Each number is 50 + 10 x the weight over its row's rms, rounded and kept within 0 to 99. Layers, rows and columns count from 0. The size before them is the row's rms in percent of the matrix's.

# layer 2 MLP down, 384x1536, rms 0.0449, rows 314-383, columns 1024-1087
104:55 45 69 57 50 45 49 70 44 57 54 33 42 54 53 32 36 60 42 54 44 39 45 50 59 57 58 37 59 56 59 56 42 57 55 39 52 69 44 27 51 49 23 51 60 47 38 57 35 57 63 43 45 36 44 41 51 43 65 49 50 43 34 41
103:63 22 48 41 79 45 48 40 59 54 60 55 53 71 56 71 44 52 66 62 47 41 51 36 46 50 46 39 50 25 76 63 69 44 51 53 39 65 39 35 45 55 54 57 43 51 43 41 38 44 49 56 46 75 52 42 46 45 53 62 50 58 58 50
109:54 62 56 43 77 53 48 57 64 58 43 48 55 48 56 67 45 45 58 38 43 57 42 43 68 65 78 43 39 70 61 42 45 57 35 56 45 48 61 58 48 56 21 60 51 50 53 74 72 50 41 47 52 50 64 61 62 48 54 56 55 57 36 39
102:41 51 57 49 59 50 51 56 45 44 49 43 40 46 30 65 29 48 51 43 46 37 61 51 54 50 60 60 55 44 47 63 60 60 45 55 47 56 45 55 75 24 62 43 67 47 57 31 48 55 36 39 43 57 34 51 43 54 40 52 53 25 55 31
098:50 55 43 53 48 52 46 50 44 62 71 62 47 59 58 71 56 42 55 44 47 66 54 50 67 60 70 63 66 61 42 46 59 40 57 45 49 53 58 57 44 57 55 62 49 39 52 56 77 52 48 59 47 46 57 43 33 55 48 37 57 47 54 57
097:51 39 56 53 66 56 42 51 39 51 51 50 36 37 35 65 43 54 42 45 41 47 54 50 46 39 53 68 44 64 55 42 57 33 41 53 57 49 58 39 70 67 27 50 44 58 46 51 69 56 62 51 42 73 51 36 48 47 51 39 39 50 36 65
097:52 53 68 45 38 40 37 39 62 59 62 50 59 89 53 68 46 34 41 54 69 39 48 78 44 56 52 48 45 41 57 48 56 63 64 53 56 55 48 47 47 58 40 52 51 70 44 65 37 41 47 56 60 53 52 64 58 40 47 65 63 36 34 48
097:40 59 46 43 55 30 52 65 49 60 60 69 57 40 28 66 60 47 49 53 49 57 45 47 54 46 55 53 58 62 54 45 49 45 62 75 43 55 54 55 56 68 54 51 55 58 47 58 54 45 59 52 39 36 44 46 37 58 61 52 40 62 59 61
102:38 40 40 49 60 39 40 51 37 46 27 51 32 41 51 49 64 34 54 45 40 57 47 67 36 54 30 45 65 60 42 48 61 57 34 38 60 57 64 39 59 37 55 48 47 47 51 48 39 38 69 36 47 47 56 49 63 29 43 35 43 54 55 34
104:33 59 48 44 52 49 64 35 61 33 50 51 52 48 57 62 53 60 65 41 49 46 48 50 75 33 64 56 61 48 23 44 64 68 46 60 42 47 39 55 55 55 52 51 70 60 52 44 41 28 39 44 53 35 66 58 39 66 48 48 46 51 56 45
096:53 70 45 61 70 32 48 39 59 50 44 62 60 52 56 50 65 42 49 58 55 68 52 36 48 49 75 48 58 39 43 36 56 53 49 63 48 39 48 31 40 25 58 55 47 41 57 40 52 51 40 63 45 45 56 47 54 58 69 47 49 40 81 59
106:32 71 52 28 35 67 54 44 52 64 38 57 37 45 35 32 46 60 52 46 48 43 41 41 58 57 38 57 75 38 57 36 38 63 48 52 37 46 28 35 48 49 48 50 44 52 61 24 39 44 43 48 31 73 47 59 44 58 34 67 51 63 71 45
095:53 54 32 50 43 57 65 61 29 54 61 47 65 47 51 72 41 61 70 43 34 52 59 32 47 40 47 29 58 68 60 52 46 37 48 34 53 63 54 41 35 37 51 49 63 48 48 38 45 49 54 63 31 51 44 49 25 41 18 36 57 54 78 53
101:44 52 60 34 31 49 48 53 54 57 65 47 57 39 46 44 39 49 47 36 55 56 53 43 58 52 53 52 62 28 48 55 53 62 39 29 44 56 52 54 60 42 48 48 60 67 46 67 46 49 46 42 48 33 52 47 42 55 32 52 48 55 46 44
094:43 47 51 58 48 58 47 55 74 39 50 46 49 50 47 57 54 60 22 38 45 47 49 46 53 62 47 57 42 47 40 49 33 46 53 39 46 48 57 49 62 52 44 57 54 37 47 37 42 52 67 43 45 52 67 41 35 46 54 48 43 52 48 59
107:63 46 52 56 54 40 38 40 43 50 47 47 52 67 59 36 52 52 44 35 31 60 49 64 51 33 42 66 60 39 46 67 76 23 28 49 51 50 57 57 50 46 53 53 44 55 56 40 45 57 43 43 42 48 37 53 43 45 62 61 17 56 45 48
096:39 41 61 47 53 69 54 60 47 48 42 57 72 46 45 67 46 62 49 52 52 69 44 37 43 60 36 32 62 48 43 47 59 56 55 47 53 56 58 58 27 51 41 53 53 41 55 72 43 54 50 25 51 57 44 49 60 31 37 66 64 44 58 44
095:52 54 47 46 50 55 32 36 57 46 35 33 67 51 53 35 51 59 43 49 72 51 48 39 43 44 37 54 37 55 45 57 45 42 53 53 50 36 54 52 51 51 63 71 56 51 48 38 28 66 54 54 39 53 43 56 55 39 55 50 53 68 39 43
096:40 41 57 55 48 56 57 58 50 52 33 60 56 51 49 48 53 49 28 65 50 58 43 33 54 48 62 70 40 37 40 55 58 48 48 49 40 48 53 60 42 64 45 49 62 56 63 59 53 48 46 62 51 46 37 54 65 48 55 50 51 59 67 63
104:28 45 47 52 56 65 49 55 59 56 61 34 41 40 42 61 38 53 43 47 50 55 58 34 67 42 44 47 52 56 67 41 53 47 61 63 40 31 50 40 68 50 60 68 34 56 57 74 68 78 57 52 50 40 46 42 62 46 46 32 38 57 50 61
107:61 61 58 44 62 48 52 54 46 40 54 60 52 57 50 40 52 42 48 56 53 51 46 60 38 56 55 67 47 50 56 53 44 42 61 47 51 47 50 46 47 43 49 51 39 76 44 46 60 37 57 50 59 63 40 39 52 62 51 51 53 55 53 57
098:48 56 52 59 48 69 51 33 38 60 53 55 32 41 48 53 58 53 32 51 57 38 48 45 55 67 59 42 67 47 46 46 33 62 68 41 20 57 47 46 35 33 41 28 47 41 35 36 59 68 42 50 45 49 61 42 58 44 64 30 32 49 49 41
098:69 24 73 50 61 61 55 65 59 36 56 41 51 46 51 48 65 47 66 39 64 44 49 51 71 58 35 54 51 52 52 48 37 56 53 54 51 53 50 45 43 43 51 33 51 43 58 54 45 49 63 37 42 40 43 48 60 36 48 48 56 38 61 60
102:32 46 49 56 47 62 49 61 63 62 47 34 40 55 43 57 34 54 37 48 48 39 60 50 43 47 69 60 38 65 57 58 43 41 52 30 61 49 54 48 40 56 57 60 47 49 59 62 41 37 62 49 58 55 52 34 48 58 78 45 44 49 56 52
093:44 42 33 42 47 47 33 39 59 45 59 56 33 48 49 52 60 54 73 52 48 56 58 52 67 48 42 44 30 53 51 46 41 50 56 51 54 38 44 53 49 46 32 58 68 55 54 51 52 45 29 43 47 24 51 49 48 54 50 61 42 40 48 60
100:50 51 45 46 46 47 46 47 54 38 32 46 68 49 62 49 69 44 42 55 55 54 69 58 37 40 53 59 28 49 60 54 53 49 50 32 42 34 53 43 39 55 57 61 45 44 50 38 46 35 57 40 52 50 56 33 50 39 47 41 63 69 47 47
102:47 51 44 64 65 49 72 50 48 61 40 60 67 64 58 57 32 44 63 58 16 57 52 60 57 72 54 45 59 54 40 63 45 32 36 34 37 44 40 48 65 32 50 54 54 58 51 50 43 38 51 46 49 40 44 33 50 57 48 55 59 50 55 52
095:49 39 76 48 37 55 40 66 34 52 51 58 43 46 52 65 44 46 41 70 54 66 44 62 66 47 67 47 56 58 50 75 58 50 51 55 53 60 50 41 66 39 56 38 35 42 47 57 65 53 55 49 55 51 52 53 41 48 61 30 50 51 47 62
096:47 52 39 60 51 33 37 44 38 55 55 51 40 53 43 45 59 60 49 38 50 37 50 46 50 59 68 44 44 70 48 53 39 55 68 59 42 43 48 45 49 39 68 68 46 49 46 43 55 43 66 50 40 39 39 43 54 52 45 46 38 56 51 45
100:47 54 45 50 60 47 41 48 36 43 42 61 51 50 31 57 59 57 41 47 41 55 61 36 67 57 60 58 46 47 47 56 47 41 56 40 38 47 44 45 64 48 52 61 69 31 57 52 56 39 52 39 46 52 36 38 47 48 46 54 55 49 42 29
106:44 51 54 41 26 53 51 54 35 48 53 37 31 60 36 47 52 32 51 41 46 62 44 49 51 62 38 61 48 47 53 52 60 44 44 61 36 47 42 52 48 62 46 45 58 45 46 49 46 57 46 52 29 57 40 46 58 60 49 35 49 34 43 50
106:52 43 54 65 53 29 44 40 43 51 46 52 68 50 51 50 38 44 48 66 46 42 48 59 33 49 52 51 50 75 53 45 60 55 42 54 42 52 48 57 39 75 54 30 73 67 61 44 37 35 55 46 41 55 35 58 52 53 74 47 51 42 65 54
099:53 56 50 52 64 46 45 59 62 47 45 65 48 56 51 35 51 51 55 45 40 58 34 52 41 36 62 33 27 46 40 56 41 39 57 38 51 54 45 42 30 48 47 54 55 50 59 55 61 53 42 55 44 61 48 53 46 51 40 49 67 58 42 52
095:55 47 65 58 59 48 65 60 48 41 43 36 31 51 44 49 37 49 75 47 66 30 58 58 52 52 75 67 47 57 71 38 37 48 41 49 49 30 43 52 74 47 41 54 35 54 60 58 48 62 58 39 57 57 50 47 52 49 52 54 62 64 48 56
093:44 31 49 51 75 41 48 42 42 53 44 45 61 60 56 50 40 37 50 56 60 46 44 55 77 48 71 64 43 59 49 40 38 53 57 51 31 68 44 54 56 47 45 53 37 50 49 49 55 43 57 43 53 36 45 60 33 59 54 70 55 42 53 61
106:49 67 45 46 56 54 57 49 50 65 46 42 62 64 39 48 44 40 45 63 38 48 55 44 57 55 48 43 64 48 61 46 66 60 67 60 55 51 57 52 51 49 62 64 61 58 46 49 31 29 41 62 51 58 46 41 44 64 50 53 60 35 27 47
094:51 47 44 38 55 59 54 52 57 50 39 50 41 54 52 43 63 56 48 48 47 46 53 37 36 60 60 55 47 43 47 69 46 63 46 66 39 64 66 64 67 40 38 57 51 65 46 62 64 48 52 50 50 51 50 66 55 67 51 60 40 47 55 56
091:57 56 54 47 64 48 41 49 58 41 50 61 43 42 43 50 49 45 53 49 46 57 35 49 66 40 73 56 41 51 39 47 54 52 68 57 39 47 57 45 71 43 46 52 73 46 49 59 41 67 53 50 55 66 52 53 50 39 60 55 51 58 40 51
090:48 52 43 44 53 55 58 70 57 44 66 23 38 49 55 47 32 48 43 51 51 56 60 55 61 61 64 57 65 60 57 47 61 43 49 55 56 42 48 57 54 53 51 60 29 60 38 49 58 55 45 37 55 50 40 46 36 62 56 63 55 47 49 46
098:47 46 54 59 56 34 51 62 45 45 52 47 47 42 52 49 51 52 51 41 55 58 44 44 49 57 59 58 33 55 79 57 58 52 70 52 50 34 51 56 60 56 43 56 49 64 55 62 49 48 49 39 39 43 54 44 62 58 68 37 54 44 50 44
105:72 31 52 47 49 40 29 64 58 52 52 50 34 60 49 55 65 50 37 48 53 51 43 46 56 43 57 39 44 33 32 60 41 53 46 48 43 59 52 45 61 62 57 41 68 60 55 49 40 35 43 72 51 57 67 60 49 53 44 65 44 41 46 46
104:50 62 57 49 42 51 45 48 40 53 61 69 59 50 56 49 62 43 54 51 49 34 46 53 46 46 49 54 79 54 51 47 49 47 41 45 63 61 55 54 63 45 61 37 53 64 49 56 52 42 52 64 41 44 38 64 47 65 51 59 40 42 56 53
103:62 53 33 47 49 74 36 30 43 63 49 50 41 67 55 68 53 47 58 32 62 44 45 64 16 63 60 42 64 43 55 55 41 52 58 47 58 57 44 44 66 61 51 53 51 57 50 45 49 73 46 43 54 48 50 45 66 43 35 49 57 28 45 50
105:66 34 36 52 39 44 68 62 43 65 54 47 64 47 46 63 38 44 59 62 31 65 49 59 42 47 47 47 44 68 61 69 36 46 58 55 50 38 51 51 53 40 70 49 66 37 39 41 48 62 31 58 52 57 53 47 60 51 48 78 36 54 43 43
100:46 54 23 35 56 50 40 63 37 45 52 62 41 48 38 34 62 29 44 59 67 35 31 45 63 48 52 79 49 40 59 37 42 49 42 52 40 70 39 63 55 72 58 26 48 58 38 55 46 67 42 29 46 54 48 21 51 41 48 41 54 70 51 41
107:65 74 59 65 47 47 42 51 59 45 63 56 65 50 54 50 57 30 49 49 60 50 47 68 38 40 54 46 57 34 58 66 66 52 50 31 37 53 35 59 38 55 63 46 47 59 49 71 78 28 57 61 57 52 36 42 54 37 59 29 46 60 40 54
101:40 31 28 60 55 58 52 53 50 53 58 41 45 54 50 59 54 42 69 53 66 61 47 41 33 49 44 63 42 44 61 56 60 62 47 49 58 55 39 66 81 53 56 56 59 32 48 53 58 49 59 62 47 41 57 56 67 50 33 64 50 75 64 51
096:42 64 42 45 49 52 49 38 49 45 36 36 41 57 47 58 38 51 41 43 58 63 63 59 59 51 50 61 52 46 55 52 45 53 35 43 48 60 37 60 68 32 34 49 50 70 51 67 54 35 54 49 43 52 51 59 68 38 52 40 53 40 47 55
096:54 46 56 57 46 35 36 61 26 56 41 51 55 52 57 43 55 57 25 49 57 49 44 55 59 43 26 42 61 67 55 37 44 53 73 50 65 44 39 31 43 36 41 47 57 54 49 44 45 46 49 41 49 36 38 51 67 30 46 50 44 54 66 41
110:44 64 49 38 43 58 61 44 57 45 40 58 56 43 43 61 48 53 49 62 70 42 61 46 56 57 73 40 72 50 46 49 48 36 52 39 56 55 45 63 45 67 47 64 50 68 51 55 57 48 47 50 52 48 50 49 50 64 69 35 62 70 61 39
105:46 62 44 59 43 47 56 38 41 57 53 46 62 62 62 54 49 62 40 49 44 36 44 53 52 45 78 80 52 38 55 62 59 68 48 33 51 59 54 48 55 46 46 67 56 41 29 26 39 50 46 47 49 53 41 35 43 47 43 50 58 58 39 60
101:50 55 53 70 41 65 39 57 54 54 50 39 39 40 47 49 57 50 22 51 58 50 52 44 75 54 61 23 55 48 82 49 46 48 41 47 60 56 46 36 52 46 54 46 61 42 53 49 35 60 67 53 56 33 50 62 32 66 58 55 58 67 55 45
106:50 35 49 45 29 56 43 77 44 43 47 40 44 49 42 40 61 59 45 38 40 52 54 44 48 60 52 30 61 40 35 69 51 47 38 41 43 46 52 48 31 46 65 50 50 40 48 57 56 43 44 64 61 39 51 37 44 41 66 44 55 52 50 51
107:60 35 54 61 55 47 48 35 49 65 49 48 49 54 46 62 40 63 60 45 72 45 52 51 53 48 25 44 36 74 51 60 52 49 69 53 50 47 57 54 60 42 30 54 44 73 47 49 54 63 58 47 57 43 54 52 53 56 56 50 49 59 48 51
094:39 46 43 40 56 45 32 40 43 64 60 47 57 46 54 36 45 50 33 53 49 44 47 54 43 48 46 50 62 65 50 56 47 58 49 60 59 53 47 47 50 46 40 56 57 42 41 64 58 56 59 38 55 51 37 59 25 32 41 48 42 43 46 45
092:44 53 38 60 51 48 51 44 47 43 48 69 54 38 59 44 36 51 56 41 56 51 62 38 57 44 58 67 39 60 39 26 72 53 40 71 50 40 49 64 63 51 66 54 48 40 54 50 65 74 29 32 35 47 49 66 53 58 60 46 52 48 35 52
102:65 33 66 69 57 54 63 53 60 50 42 49 59 59 67 36 53 54 54 47 76 43 64 40 43 28 67 43 37 56 48 63 52 61 52 59 57 50 48 46 64 46 40 51 40 37 42 55 58 54 43 39 52 45 54 50 48 44 55 34 43 36 36 43
105:64 85 40 51 51 28 38 60 58 51 53 46 38 47 44 40 37 61 48 51 50 46 62 57 37 58 54 56 47 53 50 54 47 46 60 48 43 57 40 56 46 46 61 41 61 57 75 56 50 54 54 28 43 58 52 38 70 48 38 56 64 44 41 55
098:61 68 52 56 56 62 39 32 59 37 51 23 41 49 42 54 39 46 54 35 47 46 47 33 19 46 53 30 49 46 39 62 62 39 59 26 60 40 56 59 39 54 52 41 30 55 62 43 58 67 52 52 64 53 70 42 57 28 68 53 44 49 63 54
095:44 34 56 41 60 60 60 39 48 49 44 57 59 49 49 49 49 54 41 49 41 47 46 40 66 20 50 38 51 48 48 47 49 56 46 51 52 58 44 58 47 36 56 60 48 53 51 48 42 37 42 76 43 51 69 40 41 71 46 44 52 53 56 32
092:50 53 46 47 42 52 60 64 46 42 38 58 51 46 48 60 47 56 45 28 49 60 64 57 53 58 45 48 51 25 54 59 51 47 65 53 41 31 50 62 49 76 37 48 29 53 44 52 66 48 37 58 46 62 60 60 60 25 39 41 46 57 39 51
103:40 56 38 54 49 60 44 35 45 72 48 53 30 56 40 68 44 53 55 62 40 40 58 53 56 46 49 45 43 32 70 58 59 51 23 53 54 43 53 44 35 48 41 66 41 40 62 55 46 49 62 40 33 57 44 51 41 36 61 63 46 40 49 50
095:59 44 41 52 41 46 65 36 49 62 49 42 49 48 32 54 66 45 43 36 45 35 52 47 39 32 30 27 58 61 62 57 64 58 42 42 45 70 47 47 57 42 30 52 47 39 49 55 27 49 43 56 44 51 52 60 49 53 53 44 42 50 59 49
100:33 38 48 31 52 49 44 41 45 40 46 35 55 55 36 59 46 42 49 63 62 41 37 50 36 50 40 52 50 36 58 37 48 63 45 47 43 53 55 57 43 47 46 74 40 49 59 56 33 57 67 46 53 39 58 55 54 54 42 37 41 38 53 56
101:64 38 36 35 57 76 51 49 68 60 59 53 44 33 49 55 61 48 46 49 49 56 53 52 59 34 45 65 53 46 53 57 49 62 48 28 40 59 53 53 30 75 55 47 49 55 52 54 56 61 25 45 56 59 43 39 61 35 51 54 37 42 30 37
098:42 52 46 30 57 52 48 38 49 56 46 49 49 59 53 46 37 55 62 55 37 33 59 46 51 50 41 53 56 54 56 51 53 47 51 42 32 51 64 62 49 62 33 43 47 50 61 53 48 44 59 40 50 69 49 56 41 50 64 62 60 44 38 69
103:41 49 55 39 33 41 59 41 50 43 41 45 32 61 28 49 49 54 63 48 62 58 55 46 50 48 47 43 63 29 48 57 56 56 53 40 38 49 57 64 61 52 54 37 57 59 60 53 61 30 46 62 60 64 60 46 53 40 59 57 33 48 37 50
105:58 63 67 57 59 52 29 60 58 66 41 48 49 49 31 43 55 37 26 44 50 48 53 35 34 40 64 58 32 54 43 37 60 38 46 46 47 47 61 60 51 60 50 46 57 58 44 44 71 43 46 60 35 74 29 52 50 54 46 55 57 45 64 52
093:61 46 47 55 52 39 43 37 49 56 59 39 75 44 68 56 57 47 37 46 21 53 45 50 54 39 40 44 61 69 55 48 56 31 52 60 32 43 53 35 47 50 39 66 41 63 63 34 62 49 56 64 42 51 39 45 70 47 43 41 64 55 47 44
101:58 46 54 45 63 46 49 56 50 58 57 69 55 52 48 48 51 54 51 70 55 40 59 53 48 55 64 53 63 54 50 55 46 52 49 49 45 37 55 47 54 50 48 60 54 45 43 46 36 54 52 52 45 57 36 65 36 48 41 39 40 49 56 43